{
  "rope_fraction": 0.5,
  "attn_scale": 0.125,
  "parallel_block": true,
  "init_std_qkv": 0.0706,
  "init_std_down": 0.0,
  "grad_clip": 1.0,
  "decay_fraction": 0.677,
  "dataset": "wikipedia_en"
}
Each number is 200 + 40 x the weight over its row's rms, rounded and kept within 0 to 999. Layers, rows and columns count from 0. The size before them is the row's rms in percent of the matrix's.

# layer 11 MLP up, 512x128, rms 0.13, rows 164-218, columns 0-63
109,128,264,215,234,180,129,217,227,156,175,180,186,184,192,156,187,193,186,225,185,206,172,179,261,202,235,154,245,197,226,265,217,249,220,198,200,224,191,248,119,219,175,201,246,191,123,193,239,197,172,195,263,244,197,173,172,197,193,192,285,157,246,217,168
098,220,178,241,174,202,231,220,137,250,243,145,168,181,219,278,222,139,243,143,200,185,228,209,150,161,246,226,250,173,188,235,199,200,108,212,187,193,163,247,148,140,172,225,220,306,177,165,185,271,209,216,216,154,153,155,228,198,219,236,222,212,176,206,128
096,261,140,218,209,146,155,234,297,236,207,224,201,211,190,273,221,169,234,179,177,179,121,165,180,198,234,220,273,179,178,225,208,206,211,216,241,222,207,250,172,211,169,180,226,210,183,215,258,201,185,299,155,235,122,211,123,156,232,209,158,147,248,164,136
093,191,206,192,283,182,112,292,221,241,250,166,148,184,248,175,178,178,224,203,180,201,207,236,215,165,190,155,218,137,193,160,150,224,194,136,197,179,144,172,207,194,202,191,162,184,232,218,217,217,193,280,250,207,215,231,152,202,171,193,136,203,135,220,181
096,181,190,259,110,172,186,210,204,278,222,215,136,233,279,189,187,178,173,243,157,228,191,234,177,168,255,202,151,260,216,223,223,212,127,149,161,164,199,273,153,131,206,184,214,249,214,183,192,204,153,170,172,212,138,175,236,208,196,199,268,231,179,210,186
103,206,190,211,136,181,199,151,192,159,178,192,118,222,176,277,197,232,211,225,181,206,236,149,202,217,209,203,219,99,207,243,225,192,230,179,152,146,240,224,166,207,212,174,180,166,180,219,244,229,238,260,164,214,221,207,223,231,200,243,268,209,170,172,225
104,229,197,251,248,233,172,276,186,216,290,209,161,158,179,187,152,250,181,209,211,152,185,213,159,250,146,229,160,237,242,230,176,241,248,100,265,205,186,208,173,202,186,202,138,271,184,185,196,208,107,228,193,287,225,238,118,202,222,236,190,212,194,246,207
106,176,318,206,190,211,204,253,183,165,219,200,140,202,217,201,182,143,203,186,110,319,155,241,143,238,205,221,201,270,190,204,230,259,158,244,195,187,185,224,176,191,257,217,165,255,201,159,229,250,193,201,232,215,189,218,171,153,204,276,221,195,163,186,133
089,164,188,189,220,174,165,207,140,162,125,218,153,225,200,214,210,221,262,219,207,208,285,195,264,173,304,163,225,163,225,283,261,153,222,224,199,106,197,219,262,233,138,187,208,285,142,199,158,243,179,176,225,229,208,250,187,177,200,251,209,187,250,189,187
100,217,188,236,234,186,129,254,241,288,160,77,207,240,233,182,196,185,197,233,199,157,216,158,228,167,223,220,198,194,248,264,255,214,190,165,176,217,230,211,148,114,216,234,243,171,151,211,174,191,147,236,271,225,287,169,234,239,171,192,223,188,199,210,177
101,257,194,240,227,186,187,147,176,252,189,141,107,246,174,187,247,176,173,137,209,208,177,183,241,165,140,200,228,202,187,242,166,194,175,174,238,180,180,210,186,248,121,194,89,194,248,263,205,177,178,279,204,216,255,190,286,140,253,225,228,207,214,209,201
096,238,178,223,306,229,234,184,193,176,169,246,129,257,235,188,242,208,257,176,172,264,202,241,232,159,293,136,153,214,173,284,200,228,158,226,143,241,154,197,234,187,230,223,153,190,183,224,173,250,224,144,121,173,173,261,190,207,275,188,230,164,200,148,187
098,198,247,184,186,153,152,214,224,231,214,239,149,166,197,207,143,146,268,148,204,174,229,209,231,219,172,210,223,182,107,155,260,200,163,159,242,209,209,242,245,188,165,267,165,194,222,217,257,199,155,174,235,175,157,162,185,151,189,200,197,221,209,164,163
096,262,204,276,200,185,178,153,218,259,297,139,236,233,167,192,212,182,141,201,170,225,145,258,174,228,203,194,225,157,171,163,284,189,172,169,256,166,203,160,253,174,204,231,161,238,167,246,168,226,175,265,209,194,176,210,179,261,157,219,205,130,163,149,212
092,204,220,213,243,292,204,225,249,270,213,113,232,242,208,259,169,195,210,114,233,161,266,203,214,229,191,202,187,236,254,233,256,158,188,109,208,204,184,209,198,207,198,203,171,242,208,143,216,226,233,250,220,187,116,143,169,245,145,168,168,172,141,241,191
101,155,190,187,210,272,159,206,265,221,97,187,223,246,168,168,210,193,146,171,171,276,207,218,181,239,216,177,210,137,202,228,190,150,224,222,246,188,229,225,160,183,218,213,169,288,117,228,214,203,231,196,221,226,119,164,153,240,219,176,200,211,216,201,223
105,257,246,252,242,157,154,322,259,209,265,228,120,179,183,259,186,153,224,265,160,197,208,201,180,200,195,169,191,202,266,264,191,183,218,105,213,144,169,233,217,197,152,214,215,196,214,172,215,249,130,214,224,257,250,269,145,196,252,176,196,188,182,164,150
098,241,183,197,262,189,198,226,235,224,154,239,126,219,204,208,176,205,142,174,135,204,167,229,149,167,218,205,254,241,150,197,270,212,158,146,253,237,236,160,215,209,206,221,212,225,217,212,239,200,141,132,168,234,214,208,184,145,194,287,215,272,176,221,148
101,246,136,204,216,193,194,239,223,225,162,181,136,192,182,198,177,228,181,194,119,242,130,247,256,253,189,202,219,222,242,240,217,266,229,152,173,182,191,179,178,207,201,206,215,186,90,176,151,109,185,190,309,260,223,240,196,202,220,209,221,122,222,152,163
108,229,185,249,203,163,203,230,243,159,276,191,206,191,130,218,160,277,195,203,180,270,174,137,191,166,208,239,266,146,192,243,182,217,220,135,183,184,181,179,170,217,233,276,233,260,209,222,198,293,170,154,200,211,188,204,212,155,195,189,185,256,246,118,205
092,116,261,219,229,204,181,177,152,314,226,182,171,164,238,198,125,240,197,184,134,187,228,164,224,193,230,210,171,182,147,158,186,246,157,181,251,149,152,220,192,198,188,214,160,200,258,197,195,185,206,213,178,181,131,174,232,164,213,192,199,272,249,204,198
086,161,224,199,213,185,126,249,188,221,215,147,249,235,247,192,161,174,230,122,230,175,199,185,229,222,297,209,125,196,212,185,200,184,171,220,137,223,174,186,174,166,246,197,185,237,180,201,173,245,144,210,181,208,214,250,198,198,267,165,212,249,187,207,206
102,161,209,296,278,242,249,187,280,165,220,160,189,217,185,168,253,199,129,212,202,208,241,189,177,253,214,144,153,148,183,274,193,180,196,200,187,246,201,219,202,161,270,182,187,190,194,207,232,167,177,265,220,258,253,223,174,251,171,235,192,155,170,219,188
098,161,222,170,220,224,157,142,185,211,151,171,91,201,222,244,259,198,232,141,140,247,204,174,154,190,226,198,237,177,184,209,204,200,197,179,151,203,261,149,256,233,230,257,131,201,187,203,201,251,171,193,216,221,217,257,243,191,161,262,175,280,188,231,210
109,151,263,233,218,198,213,223,214,314,216,240,73,221,133,191,157,219,244,210,157,246,192,240,159,133,194,159,179,233,215,208,179,268,149,202,239,207,204,216,264,177,248,187,151,247,159,217,154,231,182,165,254,253,170,217,255,145,196,233,174,242,218,216,206
098,199,183,305,242,128,237,232,228,192,223,134,104,229,256,235,208,194,202,174,172,243,208,196,185,238,193,266,227,242,228,201,214,191,247,147,190,156,247,172,166,128,177,178,171,212,64,239,278,127,221,261,229,195,186,209,172,162,175,190,213,206,244,210,192
090,249,235,248,200,196,148,147,200,292,160,198,162,219,222,243,259,278,247,203,238,209,138,170,221,154,155,127,221,146,191,243,226,168,215,148,187,226,215,224,200,271,136,189,152,215,155,217,229,227,224,208,185,285,231,210,195,218,158,162,169,157,137,187,157
108,149,194,220,262,157,158,249,184,196,139,171,158,267,243,219,221,261,166,227,191,225,140,129,191,160,162,217,261,210,169,228,146,223,236,168,249,237,271,200,151,216,137,297,161,176,188,264,183,248,162,254,191,207,193,185,122,244,230,207,168,133,236,98,150
089,239,265,240,222,210,198,216,151,239,270,166,208,232,214,238,240,226,233,200,218,170,173,190,232,201,162,162,194,183,182,201,276,253,222,230,227,220,72,227,121,110,189,197,205,206,234,216,180,170,138,198,206,179,182,196,169,191,207,130,192,136,161,146,217
100,167,190,214,191,171,157,279,224,240,162,97,196,210,169,205,240,150,214,161,110,261,177,210,166,132,188,274,275,203,207,174,188,207,257,175,280,184,179,203,181,189,109,275,192,194,189,204,217,206,219,230,267,216,216,160,321,173,237,257,190,185,133,207,168
087,181,213,220,204,179,198,208,268,166,238,178,222,178,158,197,210,244,216,188,180,183,196,172,262,252,279,205,84,151,200,243,199,195,145,165,218,158,203,248,250,177,177,190,158,215,142,210,195,184,206,168,263,203,145,225,191,214,220,216,236,158,94,138,150
108,271,205,217,195,200,142,250,321,181,221,179,224,274,234,226,169,157,200,215,168,238,221,203,195,191,167,180,201,165,251,188,213,192,216,224,187,192,175,207,151,217,125,213,125,163,154,240,214,271,173,191,251,283,244,262,147,237,232,244,215,191,133,152,100
103,267,180,254,173,169,189,202,219,147,227,154,222,274,127,208,207,209,220,159,176,199,298,287,212,212,218,186,199,253,167,260,189,167,191,191,226,197,183,143,171,124,203,216,193,249,171,192,217,245,168,226,228,230,195,220,134,212,177,202,232,146,243,241,200
104,186,192,226,310,241,243,203,167,253,233,104,198,231,152,196,185,226,146,141,200,193,190,155,206,223,242,177,245,199,199,154,224,238,205,195,168,258,269,203,214,128,191,210,204,188,185,282,222,144,129,204,209,204,212,238,276,191,305,195,192,198,151,152,185
103,214,162,198,219,243,176,233,241,224,156,136,183,260,205,226,184,217,202,191,178,207,191,129,171,152,220,224,240,160,168,180,171,188,190,126,169,276,252,188,166,228,168,211,186,203,180,215,180,168,195,262,241,257,218,166,256,134,174,274,171,237,221,190,145
099,122,220,156,156,183,174,186,202,213,138,241,134,200,294,202,172,192,184,124,207,230,202,200,200,233,219,202,239,187,219,186,263,231,268,213,194,177,214,259,183,169,191,235,177,221,107,230,256,263,227,266,170,173,119,157,218,211,176,188,147,262,228,150,170
100,175,151,227,162,206,201,307,183,222,226,199,174,262,149,159,177,242,147,172,155,178,181,179,184,272,208,213,208,160,194,187,214,265,214,132,282,167,188,205,205,190,161,268,174,231,171,245,238,200,203,141,188,272,159,242,175,175,192,231,207,202,173,223,180
105,193,167,199,206,218,220,128,193,222,132,178,220,162,214,181,170,208,181,137,198,186,221,163,235,193,169,163,229,230,305,220,162,205,159,206,188,129,166,243,157,139,228,254,139,220,157,182,187,102,237,195,235,235,186,268,209,116,281,172,192,208,155,220,151
107,219,166,212,163,219,189,213,170,235,249,137,191,191,259,253,230,125,198,126,155,268,182,174,198,125,220,227,259,227,199,260,192,217,150,254,180,228,166,206,212,124,211,180,131,198,120,174,169,237,217,172,257,266,199,224,273,232,147,255,252,246,216,174,148
091,250,215,170,130,203,170,187,195,189,149,175,148,263,203,234,207,218,196,240,154,202,174,221,184,174,231,294,284,175,181,239,258,168,190,207,254,133,254,241,163,255,236,187,179,197,178,225,197,192,241,273,246,173,228,170,137,168,227,211,141,174,199,178,207
103,165,204,199,234,210,177,239,197,267,148,190,216,175,229,176,230,177,203,176,238,215,176,175,231,205,166,177,167,183,212,221,189,159,243,165,233,162,286,216,159,156,205,203,219,246,89,205,219,154,213,182,304,200,233,204,132,168,175,242,252,259,239,173,160
102,249,153,188,214,222,206,152,189,170,183,191,196,268,192,226,152,255,223,183,131,199,199,164,164,165,221,237,249,172,192,164,220,180,136,221,243,225,216,277,136,186,193,242,219,222,138,211,175,222,220,168,261,210,227,144,236,165,168,218,263,249,257,179,103
101,195,259,184,208,187,251,206,263,214,207,230,213,225,144,209,128,194,132,215,193,230,135,198,199,225,196,171,293,182,210,193,257,257,216,216,243,251,208,185,190,224,242,257,149,202,156,204,215,177,178,242,257,230,258,156,167,203,194,265,240,190,230,158,204
098,188,239,215,224,158,232,176,248,239,187,172,166,204,199,285,119,235,151,161,212,191,174,181,291,144,225,137,244,191,210,230,160,181,243,231,274,185,190,144,152,129,200,244,220,216,221,163,180,179,194,182,223,223,196,129,166,197,156,264,182,202,223,220,161
101,147,178,206,237,269,178,220,245,148,144,177,180,258,245,177,159,171,171,171,144,271,276,128,223,192,200,128,196,188,224,206,258,182,147,184,206,254,196,213,209,233,235,230,120,272,174,225,181,231,157,243,342,259,238,279,211,172,224,209,186,129,204,176,129
100,147,199,181,266,156,186,179,152,231,151,181,176,206,243,182,139,206,222,159,180,244,278,204,206,159,202,195,274,139,197,219,247,172,119,242,189,131,214,242,184,170,157,223,183,186,186,257,170,210,204,169,253,197,185,205,178,226,176,276,253,191,231,210,168
104,194,256,188,228,172,214,142,187,171,246,171,201,208,227,233,162,198,177,183,180,231,153,231,183,240,254,227,116,267,192,275,142,208,204,233,257,259,259,173,116,187,200,248,193,213,164,202,296,142,138,212,185,212,221,231,220,163,227,229,178,154,202,231,160
090,148,199,211,270,189,244,253,200,169,132,236,170,158,185,223,185,210,210,161,189,225,184,138,248,223,196,270,216,184,211,176,206,177,207,231,288,288,185,164,201,218,200,185,114,283,169,188,155,262,230,154,258,160,184,229,168,239,185,200,220,164,239,203,207
103,179,209,220,164,230,214,195,219,216,183,156,175,163,223,244,202,266,167,145,181,284,204,188,198,259,302,207,209,144,185,214,200,140,130,174,195,177,157,169,234,225,226,158,154,199,159,244,239,212,152,200,199,216,263,141,211,141,330,279,189,227,149,253,191
104,237,199,228,158,274,150,234,142,171,148,147,161,206,180,180,210,229,164,200,158,288,267,190,196,219,214,221,223,191,170,250,180,213,192,225,223,190,182,190,190,202,172,223,173,273,207,243,258,275,165,320,183,220,120,266,240,201,183,273,266,191,207,196,205
099,204,172,247,175,283,202,232,269,284,251,184,163,151,257,190,200,221,215,165,164,202,144,263,191,233,208,237,136,199,183,273,199,232,242,170,213,171,158,207,196,183,256,205,268,244,193,182,200,219,166,168,214,265,175,274,141,197,230,270,150,200,185,269,184
106,198,270,231,279,173,207,197,177,164,196,180,198,176,170,200,207,200,172,175,152,269,199,140,235,152,157,191,230,173,228,276,194,239,164,220,200,102,115,208,211,201,211,178,156,197,170,182,256,197,99,237,215,202,194,184,313,133,203,136,202,199,218,161,149
102,193,182,251,179,149,244,137,213,191,186,172,133,171,198,217,159,273,204,257,214,218,110,92,220,209,186,207,185,198,209,194,168,190,283,139,242,146,180,225,129,145,176,213,179,273,191,263,220,174,228,208,192,157,179,200,246,135,257,234,218,233,203,176,148
104,263,220,313,257,216,207,214,252,189,210,218,204,211,291,186,115,244,154,224,155,201,198,133,162,167,158,233,245,134,206,263,182,214,218,227,182,136,198,164,227,179,135,231,109,266,86,249,217,205,192,214,166,209,207,263,156,196,162,200,299,200,221,224,213
086,173,212,186,281,210,169,236,141,203,152,127,248,206,171,209,250,216,102,140,116,182,197,210,202,235,235,226,174,185,204,182,213,198,101,269,220,184,240,198,228,206,180,216,163,244,117,192,173,277,243,200,273,307,183,166,153,262,216,230,191,224,144,222,218
# layer 11 MLP down (transposed), 512x128, rms 0.11, rows 164-217, columns 0-63
120,184,210,224,162,195,106,204,196,236,211,235,152,193,200,144,243,124,143,183,207,206,231,216,163,196,195,155,196,192,155,235,209,252,220,213,221,189,183,148,184,255,256,206,259,209,224,169,149,257,184,226,189,230,229,242,143,219,148,249,263,147,257,130,167
092,200,164,172,235,203,156,200,243,133,186,277,207,229,229,77,227,206,239,247,176,271,151,228,213,145,199,193,237,233,159,168,199,180,294,182,216,204,263,176,259,186,220,228,164,198,237,161,160,162,178,228,257,250,138,262,185,230,174,202,147,237,213,224,307
091,248,232,237,149,241,249,190,206,238,154,151,79,253,206,217,136,188,118,236,201,166,248,204,213,133,186,195,221,240,176,241,176,253,215,163,168,229,210,192,225,226,259,209,218,180,196,175,246,225,259,258,173,303,212,123,192,236,258,139,200,183,187,198,251
090,144,215,211,102,198,210,173,240,177,217,227,148,248,202,192,263,205,221,209,204,204,164,230,229,197,242,160,230,235,197,166,257,159,206,227,158,212,212,204,152,239,165,220,172,159,169,248,142,193,257,161,167,166,172,269,286,232,206,200,208,141,181,281,202
093,139,197,156,249,163,245,180,266,190,210,215,133,162,200,225,221,207,244,180,206,205,192,207,177,240,149,204,214,217,277,178,255,253,196,225,179,211,144,184,155,160,183,261,144,226,270,191,185,137,248,110,247,201,147,216,209,256,196,235,168,145,168,194,107
103,224,224,175,203,175,217,252,212,132,184,175,226,204,250,223,194,165,160,174,87,212,230,248,233,238,230,137,222,216,115,220,207,231,72,235,228,172,135,195,268,216,208,235,198,197,153,276,248,174,171,244,234,238,184,216,172,189,244,233,226,228,155,147,221
124,170,198,190,146,204,224,222,184,199,202,201,127,227,193,227,171,210,155,246,148,165,241,244,82,193,119,163,198,216,172,201,167,188,193,154,227,205,144,149,178,260,283,236,291,169,148,246,220,278,124,266,206,305,179,263,167,235,221,181,173,184,208,183,278
108,158,235,232,194,135,224,194,145,147,217,197,135,163,160,287,197,185,140,226,237,213,49,170,175,195,239,174,214,240,217,166,247,187,236,166,203,228,177,221,182,217,200,177,198,201,207,204,203,174,198,186,242,199,181,175,214,176,230,195,250,224,194,173,257
090,226,272,181,238,199,180,199,263,209,240,250,189,166,190,172,194,186,125,128,187,179,148,213,239,187,123,204,157,203,207,177,157,258,206,207,225,212,234,204,164,256,185,271,160,167,264,158,142,240,285,199,185,181,192,143,181,238,187,212,179,219,197,173,296
093,202,196,178,228,265,181,103,153,132,159,249,243,159,207,234,147,229,117,190,222,134,196,173,224,186,202,240,201,235,232,214,213,195,232,167,216,182,218,229,207,251,110,167,240,169,192,133,203,149,211,183,267,260,228,170,182,234,121,195,288,196,214,259,208
113,223,206,167,245,158,139,226,238,238,146,206,149,225,160,249,140,134,229,179,238,207,237,191,179,173,255,186,214,220,195,194,159,261,258,160,289,245,204,236,213,236,174,245,200,183,215,231,222,197,208,217,201,168,189,143,130,203,187,144,131,241,266,189,213
095,158,233,164,229,217,247,193,242,177,218,135,253,198,200,176,172,178,293,178,110,169,175,142,157,214,188,224,155,139,176,123,178,227,174,245,244,217,167,193,181,142,185,257,251,217,229,171,204,252,105,207,260,259,197,194,224,219,264,277,115,237,323,245,186
094,175,280,151,196,226,245,202,123,263,175,202,224,121,197,171,171,251,139,204,203,155,199,169,229,147,148,240,184,220,206,303,167,276,151,278,159,124,151,163,145,193,223,233,245,171,245,248,233,279,124,189,209,272,183,247,259,174,203,163,215,175,171,173,169
092,189,238,285,170,216,173,207,175,178,209,222,218,191,241,236,216,170,208,215,121,183,173,217,209,167,158,176,253,218,243,165,183,208,174,219,272,219,170,180,235,186,144,141,179,255,190,161,206,193,218,236,280,249,128,206,229,181,164,116,261,182,169,176,194
092,194,269,222,174,151,210,190,174,145,225,236,170,180,175,174,255,243,186,206,233,202,194,297,277,152,192,201,258,214,165,235,191,181,181,227,210,266,189,243,190,127,180,208,112,250,202,220,143,227,235,243,185,179,239,264,149,217,236,214,186,169,157,118,206
100,254,151,142,204,163,226,195,202,170,233,230,189,169,192,201,228,226,238,252,293,128,228,182,193,170,238,190,239,208,214,168,210,143,206,243,253,209,157,264,207,151,119,225,240,195,202,193,133,144,164,205,167,143,273,221,155,278,237,180,174,238,223,177,153
105,236,232,181,236,253,128,137,264,248,213,243,167,200,243,154,192,190,158,155,197,161,260,178,189,206,221,188,170,184,351,205,157,109,193,194,225,210,215,213,148,215,183,137,258,212,157,203,237,284,244,189,220,131,209,197,243,204,214,183,212,153,187,265,177
098,196,179,237,256,234,134,183,188,215,200,280,232,205,292,218,154,215,172,261,227,120,226,160,221,253,242,215,165,209,195,128,162,144,255,240,211,166,193,275,229,224,231,123,140,224,157,212,234,181,259,111,214,195,148,151,294,178,241,197,241,209,207,213,165
100,144,150,209,191,195,203,195,268,188,243,196,302,190,225,248,263,177,210,145,204,179,177,220,170,224,237,273,232,135,203,165,110,175,134,209,176,244,209,231,227,133,180,215,204,212,199,203,223,190,214,171,298,154,100,189,198,191,145,155,229,205,184,260,236
099,214,182,205,199,200,223,136,225,124,157,236,199,162,195,212,129,237,168,191,190,217,219,164,255,146,167,189,238,218,226,209,181,191,93,177,143,186,224,175,122,205,245,191,236,134,219,197,133,180,216,209,246,217,223,257,208,182,207,232,169,144,155,180,293
090,234,210,153,223,161,174,195,218,190,173,243,253,201,148,290,204,261,204,130,249,186,166,259,184,262,282,118,168,200,147,238,198,184,240,195,160,259,193,165,194,147,262,225,148,150,194,248,193,165,166,237,238,308,234,198,178,247,123,277,245,161,182,179,276
082,161,201,275,256,239,221,245,217,149,203,149,156,215,244,213,180,313,140,158,146,216,211,219,187,222,113,213,214,169,218,207,237,248,148,142,214,190,213,191,231,195,248,177,219,153,271,234,176,202,163,189,180,173,186,195,178,281,194,219,166,165,242,211,146
090,191,201,215,189,223,191,185,199,263,150,245,186,160,154,278,158,210,282,140,267,189,202,218,210,192,212,229,223,196,255,127,194,185,219,92,279,132,197,211,244,146,262,233,182,207,220,200,172,192,159,184,252,204,73,230,183,189,146,245,279,246,179,190,159
097,180,216,175,182,207,182,185,223,252,233,108,212,161,202,225,194,216,248,153,109,235,112,253,173,177,158,200,187,144,203,195,201,204,199,247,273,249,185,212,283,254,251,119,225,175,226,193,238,204,164,267,215,311,197,150,228,237,138,213,200,230,265,178,157
114,150,244,253,171,152,280,155,202,221,141,114,158,160,239,162,227,190,177,179,254,220,223,181,175,192,210,159,160,218,224,222,218,180,268,213,212,195,227,234,263,214,153,203,210,173,182,185,131,197,244,239,197,243,155,208,233,165,264,208,257,222,189,248,131
098,257,164,162,210,195,312,180,273,245,263,168,176,229,209,194,212,235,214,215,200,196,220,185,214,270,235,239,150,253,232,194,185,169,162,192,161,269,139,182,241,154,197,151,206,117,171,220,254,231,218,214,197,180,209,185,136,222,260,173,163,211,286,286,210
089,120,164,195,224,197,205,216,191,135,166,198,209,239,249,262,218,174,153,224,206,230,194,230,188,230,203,209,169,178,184,110,167,272,170,133,229,267,214,153,194,222,158,352,215,203,231,261,210,216,117,231,244,176,131,183,213,271,235,172,232,191,193,149,171
108,198,235,237,158,206,240,185,232,193,244,132,193,195,162,202,251,158,138,136,244,203,140,182,151,177,239,289,191,290,217,189,164,196,263,184,204,129,123,224,204,161,200,259,242,198,187,168,234,233,247,221,161,264,240,137,229,184,186,132,260,169,180,278,237
089,195,241,171,187,279,192,180,185,105,209,219,163,187,217,175,202,167,183,173,195,212,197,193,176,138,286,243,205,214,140,130,207,203,118,233,153,238,275,165,219,285,187,161,179,216,210,161,223,231,248,177,195,169,243,224,234,216,221,280,232,215,243,215,210
093,198,214,183,224,231,227,233,208,218,256,157,151,136,212,210,161,238,209,178,217,185,254,218,276,152,152,216,226,318,215,219,174,200,170,178,194,147,208,219,220,207,155,119,171,133,224,133,183,227,265,106,222,206,225,244,182,194,187,138,204,251,217,124,198
078,201,235,113,161,244,208,211,201,218,202,204,196,250,207,209,188,191,170,161,218,235,240,132,183,206,180,183,208,148,243,183,269,184,236,154,164,198,161,159,202,229,167,209,278,197,227,132,170,264,190,236,157,230,267,234,237,185,228,193,196,249,184,280,264
118,209,235,154,177,214,204,196,208,156,206,204,228,154,279,303,152,235,201,186,205,236,211,68,232,228,258,159,175,157,222,165,189,126,231,209,192,231,158,227,244,158,253,190,174,177,179,210,278,213,165,276,227,270,159,206,158,179,210,225,186,239,177,206,242
115,198,184,260,170,116,263,171,192,216,199,129,222,194,211,189,221,236,145,232,133,239,198,164,199,228,265,194,248,194,207,257,222,235,217,243,230,205,187,226,152,162,225,226,130,179,142,214,159,180,208,275,213,241,122,205,184,132,160,147,184,165,240,162,174
102,233,162,174,370,177,152,203,192,116,129,216,195,227,304,209,137,138,153,221,166,242,274,287,253,167,172,211,213,243,164,227,220,180,223,208,254,170,183,160,214,237,218,225,207,205,248,214,213,182,175,198,222,210,155,155,173,179,172,182,220,154,252,197,160
100,198,167,237,229,228,166,207,204,184,215,144,133,252,155,207,233,194,287,145,156,196,240,209,249,166,208,240,307,202,186,204,113,186,164,123,187,163,206,165,219,193,230,249,167,199,235,191,241,227,135,246,164,284,261,191,198,172,214,235,192,244,189,207,186
093,223,263,208,163,198,260,136,158,163,184,144,155,112,235,177,157,203,228,267,158,212,147,209,195,163,150,178,141,263,156,251,244,124,201,200,218,123,185,193,193,284,207,186,276,212,266,164,119,218,160,210,258,214,209,205,209,195,229,245,153,144,183,213,223
116,140,172,244,244,234,212,296,181,122,200,162,213,195,201,193,225,249,179,231,210,200,158,208,209,219,210,171,122,234,217,178,141,187,184,169,231,136,200,162,283,221,168,251,211,300,205,233,197,219,202,224,258,305,210,236,176,252,235,187,150,203,189,215,236
096,254,180,236,200,253,208,272,179,202,242,220,207,117,196,209,180,168,147,173,233,218,219,173,155,169,267,195,178,230,141,226,224,190,301,232,195,277,194,214,62,151,205,235,161,184,263,207,153,235,147,191,175,169,197,278,139,218,181,231,182,240,204,181,267
107,192,129,157,186,205,142,162,215,262,121,194,220,210,227,188,216,153,159,191,218,173,153,147,155,255,254,210,177,187,202,241,226,201,172,215,223,240,240,310,199,199,181,219,221,145,146,189,158,214,195,184,262,244,195,119,233,197,154,156,290,223,219,200,150
090,119,210,204,167,249,219,190,191,244,222,266,210,161,178,171,156,247,202,164,231,205,206,204,211,229,233,168,168,194,255,226,132,212,217,199,238,229,223,179,185,178,201,168,161,169,288,223,190,217,175,132,245,156,180,196,240,192,177,219,175,199,161,294,270
105,197,153,257,216,182,193,230,274,115,165,191,129,166,178,216,197,117,165,154,148,196,225,185,192,200,161,216,156,239,164,201,239,233,201,148,236,166,173,204,280,193,172,170,172,224,211,225,187,162,189,227,195,266,242,179,230,202,178,208,202,208,216,202,206
097,147,169,228,147,209,261,172,143,179,176,266,222,132,256,196,229,300,211,296,218,187,145,255,195,190,158,199,201,188,227,197,177,225,290,239,174,231,200,199,231,168,139,207,150,201,256,205,129,198,212,178,234,226,247,259,148,197,140,217,217,192,136,184,216
101,212,253,171,255,166,190,218,166,234,201,305,208,223,186,186,176,163,156,155,143,126,191,211,163,206,208,201,172,194,144,230,277,160,268,174,222,189,86,140,178,105,257,245,238,182,198,197,122,206,217,177,187,241,201,175,179,223,268,251,133,265,206,237,201
099,167,171,237,173,168,116,175,214,195,148,214,167,196,207,179,170,214,228,214,294,213,181,151,257,259,246,226,217,158,231,209,210,190,222,212,152,183,181,191,210,216,181,186,191,228,211,175,222,161,193,113,225,230,149,199,267,175,223,187,211,260,259,253,166
096,214,146,208,256,189,197,208,201,181,253,206,230,230,147,222,172,260,180,225,245,158,170,67,232,206,182,193,246,167,230,195,230,239,222,241,274,173,217,228,232,217,215,126,223,231,173,187,134,177,214,201,255,240,232,217,241,170,130,190,203,153,219,167,209
096,214,204,167,192,226,219,268,206,189,183,204,203,224,172,214,169,230,193,177,145,192,225,131,184,222,192,160,227,273,175,172,286,171,191,231,223,188,120,153,219,227,163,133,301,219,169,187,206,292,153,199,222,210,270,277,182,234,134,184,185,188,207,254,196
105,203,255,201,160,170,247,197,192,216,240,135,219,154,232,199,152,198,211,177,174,139,243,266,229,213,287,142,157,123,203,185,162,155,197,250,151,233,221,161,199,147,246,226,237,170,203,244,143,214,221,262,270,290,145,292,203,182,159,293,211,274,140,168,215
095,200,226,178,146,197,138,173,222,270,210,190,168,215,269,274,211,178,215,139,195,221,249,246,188,215,216,173,194,210,235,203,200,217,226,247,129,108,223,247,232,158,184,174,234,174,171,165,191,184,158,270,202,263,205,188,234,180,202,211,149,225,176,221,103
106,241,229,175,197,234,198,127,240,195,252,166,152,172,205,212,207,142,205,198,246,158,196,145,199,197,244,208,289,263,140,247,223,217,174,218,159,188,264,157,226,213,169,168,216,220,158,205,196,313,245,145,138,219,194,175,269,212,221,253,195,272,148,217,228
099,218,265,255,214,215,179,216,149,171,205,198,218,236,206,188,285,253,196,205,199,183,207,259,215,251,182,241,227,175,156,169,212,175,175,131,181,210,237,252,152,210,129,167,303,226,190,174,164,166,126,178,173,153,179,158,197,256,260,268,184,168,196,204,224
098,252,201,257,166,199,187,188,226,178,91,200,154,149,215,275,173,70,232,209,178,186,200,221,189,262,210,233,216,181,200,216,195,222,218,223,229,235,199,144,255,216,232,243,215,215,161,221,234,223,199,208,231,242,132,187,236,192,212,98,197,251,163,166,200
105,205,165,201,265,236,267,230,171,189,230,164,146,258,114,179,242,220,141,213,192,206,123,196,183,133,165,253,206,162,256,229,251,124,180,213,189,239,179,171,243,261,253,218,139,191,200,151,251,174,173,211,202,196,237,273,285,203,173,193,175,219,255,140,134
098,169,274,227,198,195,193,189,134,131,212,205,196,213,225,183,194,230,297,213,222,190,203,166,178,302,213,196,203,213,127,201,259,226,214,179,220,197,292,152,218,230,240,236,209,199,162,199,196,149,104,194,160,283,230,225,231,214,228,203,185,196,232,239,267
110,256,164,176,166,198,182,223,216,206,191,205,181,151,162,179,243,214,188,164,217,156,204,167,232,145,226,159,169,236,189,250,263,101,218,290,151,204,245,202,209,214,189,175,172,198,218,162,174,189,235,151,233,195,289,64,251,172,237,193,238,211,162,245,240